Part of a small language model's weights: 9 layers.
Each number is 200 + 20 x the weight over its row's rms, rounded and kept within 0 to 999. Layers, rows and columns count from 0. The size before them is the row's rms in percent of the matrix's.

# layer 6 MLP up, 2240x832, rms 0.0504, rows 704-716, columns 208-311
099,238,191,169,188,196,200,203,200,175,184,202,211,200,187,225,204,226,204,214,224,189,230,212,197,184,236,250,205,178,198,186,177,164,189,189,187,201,230,186,200,227,265,211,207,190,195,225,188,196,220,183,198,192,194,157,199,194,161,216,230,179,216,210,202,183,167,214,210,186,186,178,186,195,202,179,215,190,204,179,188,215,182,230,201,210,193,208,221,214,181,217,206,189,193,206,208,170,183,238,189,196,241,238,225
085,183,220,165,206,183,223,211,204,222,219,240,179,178,235,207,205,204,205,199,213,193,187,225,199,214,233,200,194,184,200,170,205,224,188,190,202,218,198,222,221,193,223,225,227,208,191,186,201,162,202,182,193,208,217,208,169,180,176,193,207,193,184,203,206,214,252,211,197,231,216,214,190,181,191,224,196,170,214,223,204,178,199,186,207,175,219,182,196,184,181,185,202,207,184,204,185,238,189,173,223,212,189,179,211
108,190,183,163,224,191,188,218,201,214,215,210,213,162,225,183,181,201,164,250,204,215,220,203,213,214,190,178,187,187,210,177,222,196,242,208,208,239,214,198,208,182,184,177,185,193,203,169,190,201,213,172,221,225,177,197,186,192,236,154,191,208,184,199,192,196,184,218,160,187,217,194,197,187,190,161,187,184,200,200,221,206,175,223,205,193,234,207,195,229,208,223,222,202,221,185,198,227,185,189,258,223,176,153,197
117,237,207,216,202,250,217,218,219,193,159,204,191,217,187,225,197,203,206,181,219,217,231,235,207,213,219,212,178,170,202,199,187,179,160,219,194,206,217,189,196,270,226,204,216,190,199,199,200,243,186,218,187,208,184,208,195,193,196,217,198,197,177,195,215,232,228,179,217,196,214,229,201,166,191,198,215,185,204,178,181,215,192,203,189,186,174,225,205,183,239,177,174,184,183,177,199,215,207,177,212,193,238,197,202
099,197,208,194,235,186,248,210,162,213,219,200,208,154,197,212,200,187,213,197,214,190,180,223,200,218,215,180,226,205,198,178,215,209,217,182,204,190,223,200,186,187,193,171,210,191,231,173,214,206,237,208,174,161,191,185,181,168,183,207,214,178,172,183,204,192,146,187,197,183,180,214,196,200,191,190,189,215,172,177,175,188,195,211,179,190,178,148,196,197,193,218,204,172,203,230,197,195,190,239,234,215,200,213,201
113,185,223,186,175,205,174,203,169,211,191,249,229,234,203,226,220,224,202,191,216,176,206,202,184,203,167,201,207,190,207,229,189,214,187,205,198,194,209,224,197,190,212,203,202,176,177,184,215,207,180,209,214,192,215,164,213,178,186,179,217,210,210,178,195,224,228,208,224,224,173,235,224,212,230,206,180,215,212,216,183,194,212,151,187,202,213,213,217,201,212,205,204,171,218,195,182,207,185,170,198,170,184,220,200
095,204,174,187,212,198,220,209,223,193,215,214,176,245,196,197,203,197,221,215,182,197,194,175,220,210,173,162,205,221,177,199,208,178,244,199,189,210,235,215,174,170,206,194,194,215,238,206,198,194,194,219,198,177,207,212,211,210,187,197,198,175,218,191,224,249,165,198,168,185,194,179,189,193,197,183,184,219,225,196,182,188,186,186,216,214,186,208,197,223,188,190,148,181,198,218,165,222,226,224,194,188,189,200,212
082,163,200,193,206,221,205,166,182,210,193,189,216,208,202,211,209,190,188,189,228,174,184,180,211,219,209,214,215,190,210,206,214,165,192,193,197,180,166,203,202,200,194,220,203,195,192,212,214,209,235,205,218,225,165,232,165,185,190,215,198,229,192,207,234,250,201,211,203,212,217,189,215,221,154,204,230,220,213,247,140,175,178,196,237,210,161,210,194,212,210,205,170,180,206,205,207,210,202,216,201,182,192,235,193
098,222,183,198,175,211,176,191,184,189,185,197,205,199,202,204,203,220,199,187,212,214,179,194,189,184,200,179,165,192,209,169,198,177,186,214,174,174,219,207,224,170,191,198,202,206,193,214,211,215,187,199,177,193,197,207,201,176,217,212,213,170,186,199,171,188,218,225,220,189,193,210,192,247,171,171,197,195,173,208,200,175,203,210,208,183,194,169,186,204,204,200,197,193,186,224,177,204,176,200,175,174,200,192,182
105,197,189,196,197,202,237,199,194,184,206,180,198,210,215,213,181,169,175,170,190,211,209,206,195,227,216,189,205,202,198,193,204,197,207,206,184,247,232,185,232,176,178,198,200,196,176,237,200,215,222,208,194,205,202,184,195,213,224,182,194,210,175,189,188,190,174,180,222,200,222,182,221,175,209,209,189,162,234,191,179,225,179,195,188,212,208,203,217,175,193,194,171,207,179,208,203,205,221,192,196,199,246,234,176
112,150,179,188,195,179,182,239,176,178,145,225,182,250,166,197,210,218,213,180,211,202,202,187,209,193,187,223,189,202,177,194,224,190,185,164,233,202,179,202,161,219,238,223,198,200,233,206,205,200,189,223,200,182,232,182,203,195,180,240,200,240,226,252,163,180,181,226,235,172,168,251,188,193,204,205,201,235,217,185,205,222,220,234,244,193,195,195,192,249,205,194,158,206,195,182,241,217,209,211,181,225,209,200,229
095,231,194,213,183,220,193,205,212,195,197,215,210,214,209,181,194,215,192,196,218,208,199,242,219,175,190,201,224,188,202,207,184,201,191,214,214,216,140,219,204,207,205,210,174,155,201,186,186,211,223,219,204,190,234,204,172,210,233,231,170,218,184,185,187,190,204,204,206,234,242,198,225,192,215,236,193,192,235,172,223,225,179,197,199,196,222,203,213,214,189,190,185,205,200,156,225,184,206,210,211,213,183,208,245
100,161,174,196,208,187,231,199,189,221,206,195,171,233,207,181,218,186,230,241,218,207,195,221,215,206,217,170,215,154,175,151,216,193,223,166,194,198,213,217,166,195,206,188,192,190,205,207,193,206,188,181,150,214,206,214,179,175,161,223,175,181,208,217,183,163,192,203,186,229,209,181,183,187,202,194,219,204,221,190,196,199,201,206,176,196,207,201,183,219,221,210,196,206,197,224,194,202,226,270,224,201,196,192,235